Weights of a small transformer language model.
Training: a variant of Adam for these matrices, 545M tokens, 4158 steps.
Each number is 128 + 24 x the weight over its row's rms, rounded and kept within 0 to 255. Layers, rows and columns count from 0. Numbers have three digits each. The size before them is the row's rms in percent of the matrix's.

# layer 9 MLP up, 1536x256, rms 0.0727, rows 33-82, columns 128-191
108:123084109125098111106119168073075133118163117098146147137115133138114120172124108142081152131165120137149142097127109128118116121126113146154122137120160105150132108145144177150148165173101161
092:146122124158137128184095157060084155143123187116083160125140124126123128132117099121122134132145139129101109100089105108155144130132152166131137198113156134146131149070150103149127147125077118
096:103122160117156126117090122137080107129174132102145174101157129109157189133132137135132117125110147099126129161120154111122150146136157158137136177118076134132136131184125143130123165114125122
094:113116104138164129138171113139103164159119133107157155085132111113146087165085119124104118117142139156144149085109113111089110108133150129170099143097102089137093113154152085159128127139145104
082:147135123178070126128100117088137118165124160110151091118148145086124161142148148133094147147134112140140113170125123113094149095149171142112178103097117118087104129146127144123117113140128038
102:136124087148159123130133130153131138106123156100101124150143079110175147084126128104113133109135116176143129127139158111167116123120139151138129110123116152162131104126127101087136087077102139
119:136106105132110117133106159121097127164096120172116138112155146108130072156122162138104144123143109099134115081101129147124164118143140152126117123123156106122135147166110163153115091159071158
100:142094147123164168094160176136159160164106128123136154139137115129142126124127153148155157129163150092122124097101145161130148116140106128107136170126123105109117163103154140166097140160127088
108:137158148122159146136118145164130116139145131165136131161097118129152159133112083081112136126168163141147152112140130158134164130131126119124146097138130156149137120136158106129131157066141134
103:098162133107126132110149109135126122171133153135128095140140136072118128133120119154147137143125131124124114156138157162156142122118150130197120164122141131110106098159150093120124133117099121
105:096174143137121135180180110067129153108163116139139138110114138106150077128116101142119118137136144103108124112091130153159170132119176127110127129136139135073164121139096139108108111114133118
094:128130164156161166153079116149134143130097162154119130154119110107110098149123143110083141120132138149160144147148118112106156109153160179155124142114112140112092178129119154129094141168119104
101:117164151129083137150114152182103145133079091071111078097100137068143147135109094149123144114151134114105130140090161159089180100140162140109151071099089114140099133110104147118110147131180143
107:090105118129140154133128129142130125120124177144167120117109145124108144149106150122137120131105091101121108154145160121124184140133122123106125097068106111158109117121129096155152120118118084
101:154139134124149152114136117145096098150093096069067131171126171116161151100111127129107149164133143155114190162155111098143136091139139147128149143103104167118158151114087107139154132076143112
103:069157139105130132145141141153074158114131107130100187117141118135177160087112091134114153132105136117117162106152142144094125098135120121146139099099089133129076138120160119086126146132145164
104:132154120165127164160126128094140176162159120150113132154117108128134130136094112118117144144136146080161161126104150178099113131161128138193109095135121065100149136155154150124127122173146126
089:136096095123155132138165118128162145156129100124126125147099123071149143147143136159168138103121136138078133103141130151097121113142109131132110137143132089087144136123096133150153086136114116
102:181110124169113131133160132152168133138171114107130144131143141090106148092107120150121157147127156146137094104184117157146146126145136136124126078143118156140085119095137120150109120087102170
122:119108128139120160094150139079152181147158115125127146136101150097145109084118104153091159104165175102140137102136171145159159145103114119126135127138091162086121127135141146096084134103102154
102:075156128154143132155094127110120178144133169122134154176159122124123127145140155141085158152149110128148128111083115119104137126133136139131114119095118143127076135132136140104072137123126132
088:131109122114146149116145154088138143163195135172131088110151153119149120109131123146130128151090138100107122124118106162163141132115124118128137138148156124119154140117134116104124149110138148
099:128152125119148167117096136151143156145128130141132147129111161097153114127105101134111128166164114092140161148118147134115129139144152132121135124134088152112130137152124143109068101094093150
092:160117147110129165114125156162134165157136114065159135138089166122149090129113116110142150120130148116142109130081145148132176109152112182141117154148143124157148165163103142114129174122104116
097:137106160201084132109074163146109110146119102114128106125127099116110141131136111123165122189105151133136145131158128104156120112157124157148114108116158164155157107139107075144126095122128101
093:126150134129127144165087096097114148119099095075100132148160104108163162164116109114134142154133120131098106132133157141094183123126173130154109147145129115129090144140111133161120127138146113
101:149137123141118130093084116142131160133107111120101139152147113151176117117093139109129144147123169090098098134120109120143136177122152132097112080127107118074137142147111112135123111076113145
097:155146152118112116096112184144088117144120116134072106106120116108097150100138111138086137140111144151136150148110133122109148113113177141138121168119099156164113156102081118180121151081132132
109:105157123116155161146134123097098135133177165136074111155140147138153085127119131105127157124128068141137103123145116148155153101134151115129117126122102122174084155117163123140115119134146126
093:107144102140115113141141156110083136094120108116112146100106126149079147124116098154124150115105116151111146087102158096122140129120198162139144155107133106126121155127124122169112144132114163
105:181136138099147134100086116100124140114130110145114109146116112143164150122139117123132141144138148122151130144112163129162138157111145167110168137134124125137126136166139124146086089104101140
099:117130101102146152107098165096091167159165085115123105137138125072138109190103177082089143147124078115141138098114090147141147168145147106140121149086086087074167104159104076159114136099120162
108:115099117114100166143154121168075180095166150097131119155161126106090069116119151147121140135141112142163141079141146154124081102128143135117162131085129089144126142090167108142101130106122128
107:091119142128105132168122129130115132120125129135090156142071124080154103152115096119147144137176138120154116118125150105134101103135110150172108099127112172166167098184168106146096114113106148
088:135127127127117126147102153125109167130147131118142146119103139143129148129074096152111109154127096103156130123086141115138172114119134120136150108084103126112140190092092159132136158107089124
093:109113125140130126166147089166144123099176162158108147142137143130123101085131173145101144174129104149114098145124109136156144126138097139121159114117151153105099117162218099106102119157096118
109:149110153109148119115157132125086173105131126103134119135148096124158093151136153115122122114150126111156142110090137128153129140128154131114138122120105137120163177148125090135112116072167131
044:131149128120122138155118127117129142146116152068113114098099106109118134158089122086109172146118115152103126122104147159154124109136149165171123149117110132097122148161092108133121121137134146
106:087107096109117132110100137104110134179114094136136081136108112139165109105121113131134125147119145126138128147135134150148094170144144112097136111131134108158151142110156105116105111115146114
123:118115157139105123132121148143127180108109125113087110109118108154144177109126078108140151129153117154149131107129135151102123111114133142114159142118102142089133168124141112109116136128160144
093:086138134151136119078099143155124112133160126110098145119120144114127142119097122116134138142184114170124146110087093151141118135113137145119156127144167145141140116151137156120118137095122099
106:158122133161104137077137162125087089088146123103119103042159141054126080104113104118147132139117101144121111149128133100141129135127156170148117099103142096135124122156148147156113116082124129
103:111090105112126125120124091133145159120144107101144133165153139115140123089127140141128142111167107134166114119132162164128151117123107131117140145101147159115157115170142118106097111113123171
091:174106091112078125132084135080145123124144135098103150093081143066109141135116107090156113148109102085127146139074137137103136118129134160146128126104134156147145148097105140181117137174143104
096:119146106134132162163158143131142150118118141135120113167139140136110107082112081143127146143139077147061150120146151108108092092123113167096131085115144111114153118134180099171112152118077158
099:135159113109127110094135135123114110104125098116110123150127116178186153107124110150173134130137168141138085129178098104159133171113123132118132099124094160128092166143119117149100143076137150
093:130111141082140157139107174140090136106114158107091118103092121116125136134115094085139131175117116110094160153098124156174171166109144146153105158126128165099125181185128129162123140093118135
104:104150157073126117147142112129109131114125129136117155131129137162155101128099133146070137089112168165193179132118155112120134106145142136121134168116133135080079167155143152125126168114145107
102:155113125125135157100105184150108140113119128148123135131113128123135124142146109089135130118110142123159120079116114164102143160131107127089167172107142131170132141094116132091102120136164099
083:099136122107113108112073106147116134160128136112130130122099154073136162160126139156136124127145131134121129062153143121132105140126134124143157181132119134117141153127160130167162132111127155
# layer 9 MLP down (transposed), 1536x256, rms 0.0643, rows 33-82, columns 128-191
108:161091150111132106080124128139134140124109172110135110171149156083139130113143180130124126083079139119147119188139131109099127098124125127131158178124137130117095099159121118118151132154158099
094:151154134168135131106102119105103161110099147099076095118125092128165097136151122118113085150142167105158136086115093079098136132103126147077128146122120112150131142100163102124127144100090083
100:130129138138134140090108139092116111128170114123147156126203118156141163106128155120129123134114151101150133130143127108132156170131128177107126129131137177148133109128178151158168150156126141
094:154152115120149146150157126167164134181166099090159152114110149138121121138103165076142124167118082156138142088114134084121154122088083109120146140103121132077168156098131170130147117111165199
092:138120165129130116147130129096167088163081137132182097161123153172133070110146123134091147149126088118120085161139162117130165157141108114116128132126135147096090078123090120112156104134142092
105:138130129099137102169155129104137111151173113113154163174043130109157078137089131114159106110135163107118113127100120122117129139134126162139121126108144149130164144171183135146152170157122127
113:139147097131099141162170128098150122119091107090120093114177129139132162130149117127143124166153146128138141110126144160160149195151103134115159172156170138097130128116101134134110125113154103
104:141143139108129144113175118140116134136142098125130133162209126171114143136137130088215140118133153141146155073148141144130151092096143139158143193103090095115143142131131142136127112118125157
107:122139169084185124060092135120112141117152111106122148130129161116151119153123099087101155137158134136104158132077108126110155124130125131123117142145126139115103076160137160138127134126143092
104:070126164131135149139046107111134154121148127100108176125122121115112107128148155111187093138138146140137142120127131098118094123131149151141130145123144156083080133146098137134144112133141146
101:147131119170104157126166129145145105117144142134143111143120098125115119119077142150121078170113139116162132121122117146134111089132129132144144111104185157098150124133099109122141127136138151
095:104112112143110144109178144104157100154112125117134129139145145137134096140155111101096062137129113109124098114134137130120108144161143158155133113115137099145107129153128133091129118124149130
101:166137128111159149146153148124160137114140108121133090151129108155152105131145088173086176117113116147165134097122121143123122112144131106121145142092200116136122143131134135138112107121078128
107:161160124176113115097110104148124155122122120093162118156129102167126123099125175127152103143167081129121107132107129157131145117144187110112109087071119113141094107143109080128124113130127119
102:122152127122115101122161171099131162139146085170117125142111134191113204110132099153133145132093135153134130131073157116167126104130178107121138156127182132102120139133136127132159148131135092
105:139157127131170128085150143141114128106122039127116166133138152145132158094122167167147159122129127145154165084172090155101139128116119124148134152138123088159096143146150140095122096112110090
104:125132164144135154163138126135162128171128086143133086130105072132143133110090124133134139170133100104183161090174139106135121170116142093142103117175106139130117113141178127121137076177104159
092:108154133138121142125165110140121101089119121154108126092099124109106112112190134162141143106161145140096140098121154114094129157128186164130089134140141120128110164173103123094181138121094141
108:114120130113154166151117092157140116081162123118092152099144180108135132092129153123115153159101116140143155112156120127170114149145149138075172163149153129136146119142076104138102138132110121
119:094124099142109125133126135155152101178106141097132089130107126116136141121047154133118158117131134100124111137137143123151107112129096145160132167105108136130119164146159128148114157108128106
102:159150124141150130157138143161103114131128124151100123071132114128148140092129111107145158126130133116118155109133160136142125128156122124148177114155120155108104147140173113161118113147120095
089:161124149149127158150145137097131148140157135133138102118138110076124130122132142148108151137114120095128131155140147098112105158143166151121105081134132121145108141134125106100104130114112128
100:125083104154106135126106098149101114101101163101126124123154122137137162129119089107143155129130095129073128120126124124148151114148099144113140078162111118163141073135094125118146141158124087
094:103100123141139126127158141149083168099095211123121135145100142158163095153111132090136128078136100133149095119159079139145143101099113153124110106150152129119126144109058145130104112119130126
098:149137131114104148152146077081125149166161117093124135107116148158088137109102119146099136122114116154107170093126158127159131113139137146151170153125177136165148158186165120073125124116132160
094:143122115146114091163128089166146118140132106148146171116121117167132141125090124110151143096119102116112122113123155141126125099059151139133154152126149100142168149093121152147129125096136116
102:135128115108126143126114103093140144089149087129070139114128111133140082160138134100111142124087137149138118072156117140127136102118134079124161113119135123119127175127175103125121137125085154
098:176095155140136143125133156158158108127111081155137149119122143097111133127133106112103152152107104123119176120124133127148111113128156103111155149122146144117144153175085132143101129124160112
110:111097143124113133164068138138170125108129137168129079101108146121087134125130087085133143108100144124139079132077115066098090141149179149111101084104117154120123140143166110143140101131108140
093:110128115135153117122104100117135125121133128152143125068107133151173138150151183160140114124094142145104146181109113118114089102047141125141112149131104121090137155143134168128101137090148151
105:114149145140107095114153180110142155092135148144135157189169119144086126092146140102169144134123127135129117118136076147076116109093135109151153077094111116104154134115153124134123142154140102
102:115144100161160164112115169162126131169117100149133124176129146158121095098081150125084137100117079156118111098131146129107145121110116106079118142082188145170126110143125125135183178105157147
109:119090133170128153140126139118192154081111109112097171112151150132145124135141121138137115134133136125116163119129143086148086177106150151141154131131143146133137186111126139165115147171126121
104:101119155130132145110106101180138154162147127140118160131129128139119113129151114083121126128139130121158111148143114116097107129109164155097113142128119114161133137156099135121158138136111112
085:142144127168140118152137146169133103152116093130141112145115119155124097170110126146146051146107091116124157127189114135137166158153156145097157142113138102119139156115165098102161182102130154
097:123130098145128087074127099058147100111109110105103116149129083134102151146123102157128155147126143130118125140089123138149117137130126185147102129185101113141134152118102136109094147133148152
110:077181092103143107161120136121115093160139140102091130126101097122069140168155094127092166087119111094156132131138095117114078131150115098157156125119126122095128153136114159165084154122137134
027:087138149066172100143140114147130119155156154096139120132135118149137112137141121125141158111109106127114096116165110166135158126096162104115157076141147123070133093114147138114085090143122114
105:166143152103121145130136137049117098106119102120175103122164134163113160143107128139164124089111140159111152164108118100095160118093131092122152107151140106139152100143153111168128127127138112
119:109137129152141148162144132144141156140075104123150101105122096108131111184168097136147149132130141118128104118101144136148146136128113144133123118136140125131153117135096121101109130120108124
089:146166174166157127159142134105113160115113136134105095117132103170082109108135107127173145113134131101120097141107122071166142093079126150094096126141110102110115137088123122165151103125145155
105:148097164136122120170132095138124125132081143143117150138116117121155119099151136086126111154069118124158103133180113098139111154129111165126131122148129132142137127122162148164138157121113138
103:116154130100148123156093114136132121093122135107116125139094115098101140133160164133144180106111160118125097139146194109108117105126120115160112119105119159145099142091148112149109131087155131
089:130179147145121137107112140091093160131140121144081166159122173135144122102145157194127091136158108126151113153163143140135106132101156133172135136164135126135070106116157102091130120118105083
098:121107091114141132205139157122100094114115103137145135161137110149143131097084112113141159131107141111085139082140122129140176140126145121140105116124147146124142129160134149101120170123170172
103:142093125130143125128168105098096097125121132114116114139178143117147137125122091125111173076118144132122127132093157149160105098161127115044109169140086119098170164165129132152081175085138151
093:136122144140128134163124160123121153140141090144086119084136092085091115144095159132150169152136143084134096155122080148160065164120119144096125082158110159109097160187141123101150115116139139
107:101115117118143138157182130129091190135164151112113128118142129128121149126086137079132144121097180114144095105117145139137143148139149076119173126111118122115111144142174144130154115112131105
101:142153149077134118113118128154143098154132142111072131082136131114102069141115121137125115099105112145115134109182152157088125153132120147135146149138143140120105109130113180138121095088136118
089:139134129147128123171116120148139124116072140191132130168126139108119125139128098128090078124167135110130131143112098139127116134120102109130141135137117145110106154122135135120150161127146140